config.yaml
d_mlp: 512
qk_norm: false
beta1: 0.95
schedule: "wsd"
Each number is 128 + 32 x the weight over its row's rms, rounded and kept within 0 to 255. Layers, rows and columns count from 0. Numbers have three digits each. The size before them is the row's rms in percent of the matrix's.

# layer 2 attention value, 384x384, rms 0.146, rows 358-383, columns 256-383
102:146096106112130129124190097131147103175149121121175118156138122198095140072146094061145126106080110107180106134101100130160149169112085162146199115103080130169161139161096138117155143135138173128169179097105050144123143149107041156136102067169145064168099165153125115128123119136105140120067117129152089151120143130093160067082168124162104158084125134114117153131102089127149119134139
098:116166082141095085082153110147068174146153141086200165118153061156145156150095173107141127122111111106139124133127129117135169159094171087144164149112156146101115123137087101106134146120176129142124152119120124114118191117144137129143145147131113086203205116152133155114136096120090110134149110125037133095158167125010094122166150145131105137130130138162149102161000133153161094092080
099:183232119070128178168134089082164112130127144131076130158100191130098141137094145134133152138122149171166134132128115109142110148145149144132119142091117152161128084187094142066101118105121147139113161139136138119050144106117118085106163108128158190151110126144164128186163110131089108100131181120152127118119136168121108103070170134161117140174153155148130154173194166148127101179109
097:103158141113067044117100135118098136073161194080182123160111142125113133144079175107114140181141207128112160143122165171143139085143084163134161129186203123103135077171156159144123117090131117103171173116112119098143099104120143146142120137211154102146179171167089159040151119099136135157156104131152105086144163118057114114112094126088131073172138160133135128109122080154181111110146
101:112107151104142152116146102129119093146082143173126110101120167096146072092154150187164139183120118102139112164141148132200158174137130154097164075186112082128074131138100103171141094132116080155151151164152082107093061196116107100111157099184138206133198071141145077153140113107122141135161107162126086080142166111139115124147084151128119131125125179077184143130111119122146172177103
098:116092185141095169061136114110108166150155152126183156092148075137151120169117163126101124111117087117109130113109098151135112124143087134094125075143147165157115118165138180095124076096101072126091148119128082104144157094115197161152132128132070189173140125139088133095091098161134151108103087162158201139174123086105171131124163129127122103150100144130131156184093182106045146094097
096:123142163130159180095112171203121122059153090099116064089188141127126162132104158149050152095136144131091130074157138135148157179096172157122069149152162143130154158156149088153114143131130065164145125069093129204186167182141102157123170182096130148166174120127134083110176100128141107120096109113094132115145155139121092127102098134104106112122115093147140187105105156139162126168117
096:088140157124133128126144162098083116071123162127088110115150099099069097131097141151160160056095107132065097150132095166064112115118139058147142170123089136035134144151089096178131164114115183129072097131144174120123114162081152149092176104131163158136043163122159151099121164143124158165170105126143136132116134123185125071120110119092106154082092129140182071118120147172128130151169
099:174135133108154105129154162150179101137122141101158118154149181088104094146143126128120121113170081140149107122124112143147141189163094128153097149193114158139113103182130122076188057117162174103134126149121121112105154131139121100124098136079124098084147118178135094168128120208138188161103127123156107081145104171087146111140127059164134166121080131147170113096114129090157093074163
097:092111146102131132165114155134118130087117092135172093116107188151127158103136174147106105142138039160072105125087151095117136112213166107122175147113170172138089098192153138146150114120147125196113148136138166111142141149100102090129128180117122132162162141151165140120111159169141145133190076144205171087075144105184106129092144090166129116183109083088161144126128125099211126143145
103:181169145178137082169089171178148131119133136067120107090127100119157056144131133120168133209089091111142158135130114154092093143099132120136155177141131126171150124138070113175136133094169118154134101076145147157109070125108197078128086070118161136106110183181098090108137180125144202157159126194128151167103158127088157145131137142128089115135104127147153163103114178126122071106174
093:150142147149105166083155135075109137172115131129132068121116114173150100228128099146132116147130191136153103105136155103111084117110114135133148140141136093157145101102086104089094117084142074161156107093119134070132163125148102086160171117136076158095153110081115143148138120138155085141155145098151099080102141182124139150107082125082117116116116083135163089150120076105105133115181
097:170177127105104079160151169116071113135093126150124129101179151066119102136199077142087146144131138134091119166077128132078168068158120105121089116098157185103138164148152169103189197138163157092137130140137168134138173155133147144130105123109138136138097178102167124132130159111202144119159106153048119145122077125197095164132168122116156072107103138134075110165186075136074109102149
091:087166113185137162115154136140095061201161143115133147119128116119105140136152139144136126103170065174193136112088099145098028088074097125092132147165119146100130090133090116154110135080166097164137127131211078149121119082143142141084123171112116105106137108141161142131079104152142113114096138186182155138120048124096055126100142160080108161162111103160131061149136180119125131146148
096:138105141138095129137120086102128096046109088146086144103151121157085118138114093095135168125097097151138076136092122167133197168075112190090168142118165168107154109156103108055170095146127107164149068141099112107156137168125152119102134097157142125122116180128157123149096164162155153159131167143087139121034110145195133139113148179170156099155170135081136085098133105088118161109104
099:191159152106150110127107133100173126112142163082104094160074176103131164066123100186126146167166130066091169137136176091148156108128099129158158128104156156147143159158110095086139128103086139106154183125167127126159162113106120144122107107112111107085167123131073091161087150077097137105151159128084162090149165162111117124137108159127152121181092095134150085142127130083142141132097
097:128100150126130143151136168187133146127109172066143156123195093115167190086183163082176157153147141143096097088118118150142116124142157130118135134132115120111105086142154154098109066127118165141139108135084122052108150131146132150135139163163126118111147209091156145113145104135053107171147139159105124113159198127157099152160104099132139145156196131037119074113145129079133068168162
096:232149119152141094129165158107160079088138151145149096112166068079142120131074189174085149163089151092167052142145142113133167106092130112143136145086051136088128122120179118050080110151180095120097147159159131153110130084058150140136172153130127120149109151135142108124147188163132095107138139093107120112148169116177100070129087086150124137130164120144119143096144182104129079089082
096:089112138108190140089113088128161085140102172178153086172152129143151198147072133121170130083153154157146132093098135138097110069193089141178054136073129158115103058139155154144164153123113132104119159142116134178181124174164140152166142105102142110152102147148144133101137111120099158180205123122152176149167101148163131202153129113072089133111142081136088110125123095110122085134123
095:124155111114150151102163170166087127165107150106137075129088123180135098126089067161140128153131095162146160151121098218098100085172136094116141142091127102150104109125141101078175080135141145143110155143109119115066163147149098065131106131142074148173073171122171158119141168116075156140109135120092128127163142160124161149141128161163078194095157128148140153127082108145115093102146
099:135127127112171049209098108171086094140086105153156213111101107137103068148125110105137134142111063122150190164128124165198126173131200104096101078134118120146139105105143170117179054133165156110145103088165151173181220165141121149078141129195146126117158146127102142155146167088118114116119162067152117116182169133134132147113114065172125149128108111186141142141098148147130115120146
093:085109139145112174117137136175123096212112150138063109149148118107164095076122171123071126159156082098145126156142139105140125131138181123131128162135074134167141138100143084073128101079119157195071116138143104128127106150097072108088121167097125169148077158057124132081130091154134149124167107128115156109172115143141092201121105083157191174135044100106163103097122117200173171101145
101:117128124139046087186107109142166127140203084094085116135092165191152130065148175170099143164162120113083089080139108119065111133151071148101133106159088130186099096138142172162184133145132108156123143099089140112140195129154115074152047130176120156093119145083109153130113117146138080166167127079152107113110103177123165113153130135131113171129143112166138098111104143139075103146138
093:116178109153113132094105126043131126075151121182134083120122152120118115091123080113166125080118137131118089147103105095085120143219087169172119186115152084125077099114059133169142130066139126123126077083120083113076144203141108121135136077150102129148121112149096153134116072116130152095125113188129160124100077076114134093076155080082116068093153122082109115114107140086160121181162
091:133068173104087131155119115139141125041129049111126162114129147159099122125112168117098091135196087112128102078143122163099110125074120089166089171169086141125141103154143143051130138149168121085131115125085115076074119040109130129099140133099156104189118139089192142103211142115145100152105114119138203147130146102177134118050133164137168190095181150134091062102109083091155135067171
098:180110119142155142110123114109130075136112122076133146137152086125158113161104080114144114160150184080093101135115114116128123149047102106116136165091097152086172116153173164069207102139102093072140131123094146142083113148161119130123165105114091132141116172109175128115172140115134163157159112137076105128059125071092122134158115120120138148182137159068109130142172145138151188072069
# layer 2 attention output (transposed), 384x384, rms 0.131, rows 358-383, columns 256-383
109:159190131146151091110110179113167125112172142094092141085107141140163164105124091153127094133122140165158169173092098111146187122156140143109145198113101161107071148132141117164137124159123100139115136152160132160172110161122124121071110110100106123159120112103169138145150081104157111082115100054186147100142122161104154046108139134099169136116174113089099103138101132106145125141148
109:158104153115137140159112052140078168148104143139154111094079140147181080114098101123153114117123175100111096131182123108121166133065098087163165113167127126101087066142190138112129120173095163115116065144093120098125095130194158097116118125113089158155169130105152185182106165172166114091063119106174109177066154066137116067103186163146180104103099102111128087117123113168104115163118
108:080118129109087134147170136083165144066091076085143123125126127133150157107107125111148100093174176069126134080120146096172108090102114114121106188110157117106206122111170121112098161129100160121161172134133128126112188142195169107125116168132175137087101164092144179119126120087085165139146173106110118153133141116140110184147119137075118136167165146108144098166120191091116141124105
109:158136085158109132143162179189111151153153168149180156087121115122130134139143130182163117107080108091107128104105184119148098103153143121116140120156159102152115134101098122134136101097081131171140128104116157104148146129122177139146095153093100120177085184145116147105110095136140108101160177062144133135078116179206071130108140104147148043137164172210168128108124155147130129148146
106:141119187175108147118151066181110165112118134104148159156105136094222154131140135141140086137149145150173114125135108157149161142120148038101131141186126132095134128111165103123170114100111131083142177083155062109139124169121082151133171110179182135075132094114134126131166181145109143141182176129121056164120124152125155162184103110168139154132085090172147181099129086142163107134116
107:062112172146109142094104115159150110189201095130113133114164100139096097116128051139188101121154141115130121123096116133151094136154124161039106112164149121144178122139083119161109117161098129101134167159119127139105092158132138155130125169113141154123095152134136134137113138176143099180100103185129132114176098147092108146099083104099147071115139129092108073140154120116110167177050
102:204120105114092155097100087151157148105202065135131111140104103149104155187121145071187046122137119085105114100176087113110126106076179095128074125123133127171143078182094208135111166115142108150063132122113157124094133116112066149154134133162149127157154112152075130138174153104135131129132110091153111155112161132113134106147116077104119128135100108136175128084183118201146096169115
106:155089099094105151101157086133123169128192151051178143124171117091137163142117143132085121139074147091093166114176120197057181130123093091107118091088082164109159118080183205168129129103050102179151126158190124126116144138091098125104125105186135190092164115100151126150100097154123199128119098120093145105158192099153125119116179122136106118117157116152150090112134133204106112101150
105:177142110107142086111192098141135164116110060117141103151145166117108121067162105120079120096103104083150132146153079121147114118080098126132085086135162147088135100143093057107151054051152152139119162107124106152127122145181064105113061094154126060166115152144147176133104087166152167163104208116156162114134176144083072140181153138107113151113152114142092150124147104140143122116207
108:139134173087136147140146145116171094141181132142139152140152156194122117169112151114153105191166123159129143130103113114137165159208174202110142138130189144196099167072118102151142070084121115123122176165137102102112154052126155112135128100146066117124136101053152061099133163191051171116139140107104120126160113081101093107087174153170148139090156153158057096051054127170137136082136
112:120145184154100179125106132089077155109069090078139127165134134112083093088153125098120153106073111189113088135200124095134118131107123104136109113103135101142116194074124168118129059140138134095066101087073148158147158145141155151138125119092087080109165143121160136067117134177179121129050173207148142109116144131172090140139120111103175112131155125118183104182159147141119088102139
105:112121182130162167118131120106089117137077110159105098074131120084132134088101189083192100120132100170179132126130131126073125146134175073089128093165148137121082101074170116119109132085143153128114121083154144127102165131115154138155118102107106156175132153080108111116180155125129092128159108053168101125124126134149070105167185126136098158145116186139128179147212171133063176119122
105:113121125123108216147135144159153095170191081105130119148140141103118124104137155136092179117195121083109159167166104164123116123184055132173130097161148138136153163154100115088127141102130123135185151115149140109144158170087143062142091113166152141110122162177132130155115193122165136110157120135104141081158142127136171174137050128135080070099105111107129122185105110074176101112169
102:098089110070163131090098140102122104162124126145160127131099098163115105173075138148134197124152159176174112101126136156125131146108078116081158181117107158135145064069091135190108088091126167084153225114119135105135123158137182122117118143137091150049150134160101154124118086123122126120186150130074124139151069086109116214095132162107143167166163146094112089143138162140129112220113
107:123130185159067143132111129135095163089112100182114176164153124129129134134062163118131142151173148148205107150125106124157146109172189169136100097134152122146115151106176106108077119192112148076116156103156074159128154162090124108109116103148141094163181055111116140105102172127132125165159084139112108126135152162135159119139094122126124135154129120091149127166141135166153121154120
106:109106087119117070177144162167169103155149135118106190111052077161087085178110139159095092207147139076131148128107129104175159145123117149076113173087083145144130117145182120086167115092117086125154133155171138124096097156159075077153161148101120098091169099123128100107117178074133095113154111154119114116125136141111123086155145130085142150139074116118136109199152151169144119156172
108:085137187165133127180176170120143164136079082157158078180090105179179123173099092166108112103155129167091157177072116169165174122089161124107126107169121133150104112123151171132125108126069092165143080146134149120144072114122079094117102117105105125121118158056203225103146090103117154131133137103125104100131103125112156085093172106131107068073178138114154164044061166150119109096131
102:160147132142113072083090144148138089199106095098157113086138122114149131175095129126110094125076156133021172116187171108201141085089129119157123129100116109094118178149064115125058123135074098103105104111169122178096156121152127143184167107092096115180077164146171092145106112112146119214150154126143175162130138150143141093161109032179095189137110129126154086114129173138120136128144
102:168077086133143138142069104149185148080143170148121161130086136138060085176110140147100121176145096093145123056143109106169213187132149154200138114107142115173165124073141151049144166158141195133069099151142096123099130220155198114119118108165113168175140137145143150130128091121101163115181121098156102081185096049135114141126064136057143137099137101160206154099138069156129141133161
102:113082098136141104093191077124157135178127130114104104156148149149123105125120070125117106158151103065128143122170094170200201204066089150113195102095143140161110139152152153113131116102212161172149107149112171122166118112192147128104156121145129096137095095119121130149119119122126104113156143117153117146198151106159121112128134141106129143136126119135150127108100148090095163154141
104:164146125097126092155184130111043119149138087122135096130088167133123081125097153115131137194150173109178128158128062136092132058117104105141097115117220108057111186141130094081141173160135119157081083071107121130171133128123155089115127101132119124113110085190110128140120126162103156147218177117170125154092077166100068141128159138123157133124102093073129124082127143147146101135143
102:119153171186159088084139115112118094132088144099135101091137144139103136129100069070178191138099114160166117108106107111113124082083143157113143130126180098155154168152163085150101062141163117150127169148124134116097186135155136160127158117076193156112108065151087139146076136087087076104112086117114127099137065100104103116142104095172098070123099193135160116143113104133138070096095
112:121156150157157135147196155089128115074177086116140193140048149098114165145086135108075146177139141136154107117090119110098105141153083192152152179154113155134163186132128129071112154135085061095055195207104125104122097098166111117096086133102077178188120115150110152123163138142121204110118150139057149134174040131113116143112099132106100101073168166084195104080126089079061128183155
104:057126131185111162141164119125095172081145161140163157127138126077139148064129137102119116175094090134078164154158109163143129107147155107129117154118157043117113145075086099085137122082129083099141167159137068153125058139111193131087135153109197108163126138119164126117101153153110173133140132123090149135157130145079081085132104150105156096109146125090135155160132124091162132098161
103:120119159133110072086078163115125116135129123127144148103146169065116074162135086191110137151129207127118110134120141137118155139167097194175126126107112174094115086109110112201098138130135142133109182148169148121131144121093141104069120075144109107184127113142116127081074128088125054134147138116123096100194141092144169093161125091104133107124102087142153118143165169116166180111130
105:145170136071085124146088111134089129138067094174187162113158134138087123174129156169088145060133149115152148099159138127182145020169161160065066121162174148054127150099176156127071122151143106098159128129148116131104146195059104119136117132125087148155178161106121130162122151127127083142125093066087120127112155119124132086142152149128102139169152115166142188159174131131157140150136
# layer 2 MLP gate, 512x384, rms 0.17, rows 0-18, columns 256-383
104:127097107136115156105112129073166182114130120105129089117072139058163155106105105164037123099164163095128124103124158133095097137142129131167068116124108145113040159109174118140047092155132169113135089094122107085156108139153127122118142169104200109129166107107182139121108118108146133192126113151163118150111197136113174104066132137084142149142107182111119103166126153149112140180218
103:191150103146166070068138154093095106098130148147136123111134132140183121122125099201152163142143135132112059097141135138221112080079105104165173123070166148127111139097124138148117113116135121156127087125130163134135095141151203130087170151128158175143126102103068104171144148197160169060134157141156156175188147116085094165118120174225072062128155116186153153125106154099157134127144
103:159103085078146208097127118102126148169131157098176163148137172132174143051111161162156095140129090134084171136127159077133130166074143135103114116142150199163135129164119116099153083130139133110076058137129150088105142175079115101082151158091111184141151107086111122106145159126131163120139106148058147097179134108151146082153166142145177118092119105141119085150140148127119098124113
103:136138162131108083070147093143152170184144131125108149191120115170103166208158112120144146135105108166129104160155247098133118159129096084084161090085114135125178146120157148141099115138148118119178131135128123135092144078114139114143070077138164095138127210077138156161117117117101083078111149130121153147114105126161128099044100144194090156147168116148142140077083170123108180085136
096:127089115121134119192175157171125111176138118137085140139113166194134101148138115127160143149110122132122140129113086111027103124087094127073151167151132185118149141144132102107068111143138177127160186075218124116151138094105157095142158139129148109108159100111158142105168162140134168131126121138140057117127104163124100097095158128121098123130167197152115118121160101148130165085104
105:119132047174127138129150172126152135177142103133104184076078127115130137153126078211179121146068106186119096143149172117111095113084108111113078163110126153104143076112153140117181068122196088121103168164135139173236117135121136131162112176141166150141098119118084185097138143134189120070098145140116136177081169112141131090104168104168126109156117178032128151125145149143066116122139
099:183153156181135129092169134080125099151142063124118087106097108087110121163070120154087106107115098149094111149119134170184124113130107169188129091153082097103098175138141121107153106145112188155150130177068146108095172096190144073099181121189056162162111147152122130149146076129124157172110185137116139065105162131110142143159089086091087159133137229157073113114136126107186162115192
095:125187137149158112145163182088071131079119134140133106169090154130123139134081137076101170129169103132131110195129134133149067135122103101135082137135129172115152133086100166098177092099146202127097124135112167114100176111171146143091151155116102122139162098160106109130095101059140166083106060089130126123170152110160071117111109142149144052132122087121133109104108125080140077199138
097:045085153127138110123171118152187112117089152111194142129168145109118095102135131108160140121104142230149126159122152137091170130131119120193120066162157147115088099152224194091129133075128105142179032124109134094096124143102152130100121082148101171138171076184126095124122112120107095155133104142128121177106145160148114157181070194102075188106167114126133089122151164137142148160143
111:051115115147037133105142093145154144154128112121135082116154106095133123117143118160083130147150114187124155136123125084117160123204184101123194118079182103150132101161154061169143059123136154156129126192124133123173136172121155136093138126229149123100074109056154105128128053198144105157103174085085138160190167063142068151113140157107090134122151143127121144081099130102156122089161
095:173064144167072160158162131155173184134116126169131150107135156163124156104147158162119163135070094115093124114118109123149159135059107149139097162139096151087139182125118128172124106100037110108069154148117159146128114130160120131063126101105158161146107096167115121140135157142137161144120165168063097098167130131129102171107096156101153067121156115139089107135154112124097125106158
092:157154121169095103122071087187133133154098124115163099145105117083133112181103140188169107128072140140147101138165157173131150134126176126151187158082112139110110143132180135117172104142043123164099157128102122126131170113127086097138147068112087060088129133120128118131166190121156150115140091135179195134139088110149094139111076121071117170184111091118146161092090091142137068094096
097:115090124089078087153169117109120092138108150110088126125150165122106085069193136117151129187174177129180186140117107089058127113114153122160044107165131152110117116136131144095105089120148076132193099145123090110172143135127117067115119107104122071140161102122096131200178172110118187172127165128157144180151070167154116134070167128154130071127150136142092126141120120137185105182173
108:092150102153150150168111118141175122114222123191161105118108102163128090132130165068134144085124135073174153107107111120121114107106111088123131118121079169110122122111151111172104188093141199065106135197105091113135112110184141097092160183056101128164124107061116154182156097129142135128089144088128130146077160062139054153140131124128129154179156144148147131101138135100158148132127
093:109093110087168058159126131124158145083125094161149057091118125142151140094074066147198117104115163115150151139098129141147082119177097145165107156139117145085161155076179119099090105098095079095143129154154177126096080075106162105127178134083120142098106145109122119094129073132170135111114164116102114140146076155114153093068117124079104221108155138136129104132136123097121097125084
102:132122129146219146137122126123112094089141112121122141120140093095151115120115142143097100114130085201109162123215145140097115135115112105142137108107153154163120077136087116106179111141109137135137104092131089115146178157118149104127133184151149090113158146133170121174134134144122140189105118161176098124115157117127115188099066180190141104094145148124145063119127168106123131139220
099:128130185137109143147102157152065097136151103146152165120070177133187165114133103149121103124069136153146102143104149120103108138114090072187071098074116104134164046110063112155151079093095140118113076065099154146144127176159127099150191102111135159109143091077122120042135105113176115126103097101110145124111180120138160128113164117184106138113108064119160147084156146139100032135104
100:191135096123135085158147118088148066101116109137146120098121144132154134088146169125107174077102082146158141127107052125129132139168112081107151126138100120138108157144083149092145160130147093078132138096093168145153119154129103155081172152134151146107144132156168150153160089098147109084100104155150093161139070114112174134043120077128154142130181145109152104156132100147162116107156
103:112172157135142122133130069150153156087178096155080079139101121084156108131167098103133131164149117054122149088182148147095158139153129176147091104150103067119109117124110109102100136123122145144080110196139151174106105151097070199127069164135110121121107134148104099090124082083097122162138161143123180163159097156104075185092128108142099084145113167107123119179137111109073115104072
# layer 2 MLP up, 512x384, rms 0.175, rows 0-18, columns 256-383
096:191142112090063100165111128124100128077151065174108159071136125131121102076107178129167100186133147119144140084076120101128128114132125157118105091103097096125164138165140129102088117108139141154135111153101091133115182121101083171125087168167116084119158126160095092152068115139169097094137188128107138077088138111102169164144123137141117121141077135129158112122158095185173106147091
102:115103132140093118167132102142125171141109109124145134156146152168109097094132148113147106109151132178094135130128119130102162095115135148147111118143151163131148116152069084108091104114128151175130067123148068108117136154100155101121133104132160079117127099112114153119092146184121094124143120153035143144099116101140170079054111115153202132154151158094139089191138102126181031105092
097:169092138129125126132089146177092107119144121190136140086088017137186115141083113143090107180174160178070121175083143147122120117011129180170078068151161155167199112113113195119113090069108104099144119154187136162153160097136064150103152141115156136163119130092188099084119145152089107108137183164072098147112100172059101127164140151103125088137128160089122132113125197133129106125121
102:078101031157125141062111126093159155099168130155135153146152127170202131119145137076131089181096054097083089108078136162125129161118134150107152120112121168128104084115124101135128123106097175133111095189149223143146093147135107131059075102096124083132166102163064147156109204056175076147152134169103126126141105114168125105169125165134057142115142131133147083145118139137131159087158
098:171045136076184066103111187131155153200083056082090057148087162189124072155143130179082125076095101106077151092136121144121124143129098105118091151157097145121159141104098142128117078189092164060211131152123100117078175100101157114117088147094122158072123080093112170160139151188146134174151145102097163170130153150151147151095132060133108148180095127092126114102133096169060158135120
100:115133117057090155140090088132115132143094086122095119130151122168134126145147125169128121189124128069168091117116102125157167186131145131161164117092081165113171138094109069121127116130171155116158104113084136163177121067093181121079071119093151114154167124146145142123172112140174171168132076144087118115092122124099079146152171077147167062073184109129118154111081103071126112134158
095:105128069118127108095127075149086099147119107120106099095139089141193124151156120149118128169063129130168044089156127131118094180133110114063126105156153128109149159121124148107163163116167127099162154105119120134114151101092135172118125166126113091149166133083103093141125153130111135137114215187089171174105120075135102158156056127118120187179095154097180136084167097146130119132125
102:160100178138116146131111119137187117137175132134118158137149071110150126116154097128121158196125198118161174068141118160108136118147122153124170151075135114062139114071117149176093116094101149123072120149147157174169123181131130088211138126167094120137125152132144112149176190180132170127121161127120135134055064098149202127150159151128091129118090093138159144104157182153131082178170
098:156162111094054135144144146094161155134215142145115118101164154156111124143121127146127139109148134102153138141111104099103172031131091159124075135119103066136138080116149081161149128147089141115099137125072128102116160145164149144212152165127133119092131111098140161100119100111170099123088110162138088096098100149187148136140131099145108165149157118142170108082086074106139156123101
111:122118144178129071089200129203103173121157102163156208095149115209095146173124168066131119129091097103144114166100103118174115123162124170158187160145131128133173124117161130127166134172055145115177154074152137092162137155142128145069105112129142137142068151124147158161118060149182167151156097114138133130178111172148143107161156155084039148112152112120128187133223099148168142069103
098:078134150159115190116103126078109097104195105101183136166139097169145088107060178145100148154150115149127137107151138134143170160157112115102134137101161185102127174126112138156091117098136137079118077089136175119186120091121160082082240088178135126126107114134161176070148189143136100144063090154175103106136109103137132176097152091127130143096119156216138100172160153110082069140121
097:112110103133147117163108186122104129094157122116147129167162071146147149103119146150071137113152132135130155167102150142117086120102142152149189136066063152177114129123095149135103136159078181104147119113137109098112095187185121144154180103143146174123171107099141116139075151157146155126141116207179109123140159106104157135145086116127084168104090094113091115021122150103151148141098
106:150179130152080127122181103152083089142085154090097088070135078136128123121093098123210157134117174133212131137122157144189137083110107167169098141164177175140179186111109179150157161150145143169146094157151096193058151092111113147139129085163169142139110114052053111086167122127099077081181135167099106103064113172080155116134101098152133083139159095155143076118099159160129088174168
100:121129104141141149137122109087123139190133108067093126125045125122159176140121162141092122118112109124109138091119158123142159134144120088161090115129096140113188115077148127119129112128107100168154164175130099118106102116159183140082142117061154105148144174117150126067098150111144225130103111138124094105105136085132112122128083069174062090083174158086106139179062132099123133113162
094:125108196106114083122162119112116103147174088111102119168122112092040136128151156136092164120160132141141127123140115134110129196117108177060114125091119164141098087160141129153180092149123193106073158112084156120169125187135112084129108151182146170130101135166142120149142108118102036104154152156161139133136209114079146155157107102163117086140162146130119170089169132157186156097157
096:071099113091161137108165146131137079074154186124120094172188089094124113133085139055152133123108092122143115110176143077107112120084102149101115130079103141025142169153160142100150082056118134142094233132163177114116152148167105112127166129108112173172142112140084121159120150124132149110104106081157084132150107136123109129110102118079094043170088110147144114177130099151085133140108
096:123063158187109100092168142101170079129146092099133138138080132067131150154138153158085122147162162215137085113114149175190117082141122131109111079099131066146177113110137128106091138076119096089144109140164109193153123161096167124110162149121196126146144144063099135122112139116106141124121118105185109106147123075064193066115110107138114111111118157093122129114057123176072077107139
105:164153116147196102138158137161154127151120096124158138147129145104084163044155112130122151135129177177103117118090083159070184101085149157152147084179135116121108088163133146131189100162133122095131102158143127163143100113181140130115145159150120169140113148079125175109115132127116055101130094111113130131106078174060134159109117108142156145119022156134068075155158152138177163123081
105:083162090143160094151111197148107102131124102166142056188092117109138148163124169139115099125223155156100124110130094157141104161131132106101146101143125121100098158221074065153090171131102116187115119147090113153159103149157137166142136138161102144096161025126095158172091112076131106093117151089107111150080163180083108124093143090128106157180105155144135149065162178071135153135127
# layer 2 MLP down (transposed), 512x384, rms 0.161, rows 0-18, columns 256-383
100:115118098151064164183092147131098186145142108145162141107149064149123105159149135102083142171162098129144088123115111113090096131121070075107120163169162089196153100126147113162115145123208181168102114139178059108114081121151125094123135100095169101133167122125080208152168124084110143150140149100165164181144116122109119166183123098123109179143112103151107132134070167098103178129171
100:194101131113131156065177131081155117108132109150095161187103119127173133120157176173144152146164080160144096140183145107210161157067124130187142132098190092129115173071036118098121127144082091139146113087090182146191130145146152079089170072124114082144197138106126133142092140170127137164112123105138196124183126102138049154053168129180133106135133118119110145137132152157158155155101
104:129190055122144097182177156100163121136096156149127082113041110159147127128131118159162134130112113138189134097142185195115099166152153069153145102123119072113107162169136094101158076158119195114125241096107089133097108084134092113108139124167110130105103083151150122075150096190102095142150082163187209111082155146105176136114096128152096075124123116125100122190106159147153128132151
104:056102060143169158140107069069129178049138125145139089113135093126173057146153162108185140109124129132127074196191139185093095071119124137131119126147128145139100173098172122135179153159150163158160125130160172166139145210153164157139136056133147139167068126158132185115125089120143111163179098072085068147114096093136172121077102113108096156168126073143120062109123172144066152167046
100:152160128147169106121154144137146127104147150137148119186114142152155076122163149104103111169107140072139131178123114111152045144185128113125086144102115162122041202100116109119151070112160128165113102170126110098097191131106146155097114128159104186110079150081134119065134147212190162149153160159181120113111129097140122109079152095083075143091149102120079072154127098131096150160101
104:113151120150124160132164103055092140136156111131213171142135142103186117117121150190149139122106126113114134141186107148169150119125083132147144130164131126123109135121106133171128096176183118133113122152125129212175119125103132088140087144169131124195196148097106119176094142148186107154078178176114151100131152155096124092059123181140081105086143177133091170104070080159116194151086
102:140139136099193164106190162188079136094088107142113082167069043127145144140155124095088157176049105162167084171163144149112165155136101109135162069105088057110114128090144095147166113137097106117143124106160127156117119129145158116144158129157101141119193121077167100079153120174152155169120085147127097125071145135138188138184186101157092148112097103155116176101157188118172116099122
104:149147160138113107124209107151120135068153127091080115145160160091155118089046145153121119146105172087113088121098140128097121152164150116137194093136096143120076094160158132161155159107123119101157029109171147117127134112125078157092072099104035138131127063144098105167167108111100126137091111089163110107097154138103159103131096133107144092118106118164112157107112193136112122160154
097:134140117122102147134084125133107164167095172193085121178098136147098103118103127125066101053155110159187049101078143192074206155148129117168081151117154177197116141052125191176144121141100071148138113104139131149120210132131167153159158178177135118111118046144146144194129170123138136125091121145141122130154139163132125111156090126138170111172153133135088175137121114108169116147137
099:133091134108140091063192132052122154149117122146145095078118061148123112091083154205150140175121142166083135135110145155136109146089088168117206092145184130109055133082204162145157145060142156146174120128179147108084145125103121139092123115153144132183173133101148081068145079121112100159110116111147093112100145114193122134112114128072171174115125052130074145148170098118196089105162
103:092140091124135123143121158115120114118136145184152098083129131118097137123123094129159167153166181132154088101149121082103173174124174075134108134056116124115103083092103164087175165151118102132109109108154158216148128153056085115151077182104139141097093131061149112087109145135073164161149109155141126165123100113156152126087138159179154089071130139158138165149120139130135125124086
097:139134095109094193160171095152179155159127167160133099116102124178142153156126110123178111157118125161125070099099155142181121170135170152168080102172104116172093135150120062105178208079096135087196142107106109106140135160151109156064122205147137169157198112075113097135128158103074158088163158107125112116136138131077085137131135164165147075166180158144128152142096116107166158165173
100:170106140117083133075129078173122150139167086195099114136162121107086121159098140127161112168096087136087131115111145139074097069135081114149147129175129213182079140183143151221114150153171176031120125089102076184161088091117110142082171098125149078177059111151110093076122082150106086134093077127063142087093153095104139068104116159100150163095113104119116113113127129108065136154133
100:179158141088144129092113117157199100140155098147143114140132201121176065134145126133081175185109113105060142133078131119157097176093087108126103046130165087150085147118080137115100150176142143144128153153124108174098118140075066125121142113125126077086147170145145186164097102150120182177141093058096111104136141125156122114167151135107112156104132090122121034111140143147170126133076
092:094110108080135156147106119121180162164153159175150130150133143188141098159105175134146111204120173153096174144107116128118157120124160168093100145175200192180043054127141150161134106120124126172098165110148116146128167133125117131100121150114099124072167125163101087079174145096140174130192150163132138176114040131179158155111194093109111114092133153124131108115101148103108096115110
103:128141131168129140155159175089123140100131165072103146121113062146151191165083150059100111189117170118114183137121150044155178094098180089077136130096147210133081147101203107105096142118093116176193088133103127112119146149116145142105094087180130127183136131175118119123106091209140194152104135090150102162157147135155145124153115167137123099144117121066152170140114083100123079078108
101:138068154120118199090089125095112086104087102117166142124149116147123105185142162082145128186075110117061107170119165099153123121141138149130118099167145137140124118092207118056181087123084164169122130075110133129156148140155137136106148176154117109142083167165145112184148131165080081083060080132138142086193091121131074114139146095115131120173095097084079153138125168150089120148149
103:107129063144067217101077131089182130129146101094128115125166120127133101106187146145092123132171078145130113109135147125128114142137155123120123098163124161046083115109140174112148172100117034134137125151136133152135147128135175082162163138168149095106131142149176156132105159163107151086137183129155101053099148145147103114149137172099096103102135124124093144121030119104138147139106
093:163140116158132101114119155098136152089118136114106071094115104131112115125148148083139168173140076115163118147153179126055134114110193108126129128147166182116123141153136111151170157139149110169129159105171086122106159162134088153115134129119130154143115067114148081127142029145145125110117160089143151103145158157111141119128128141085146163139157156124130133193108146110126103082083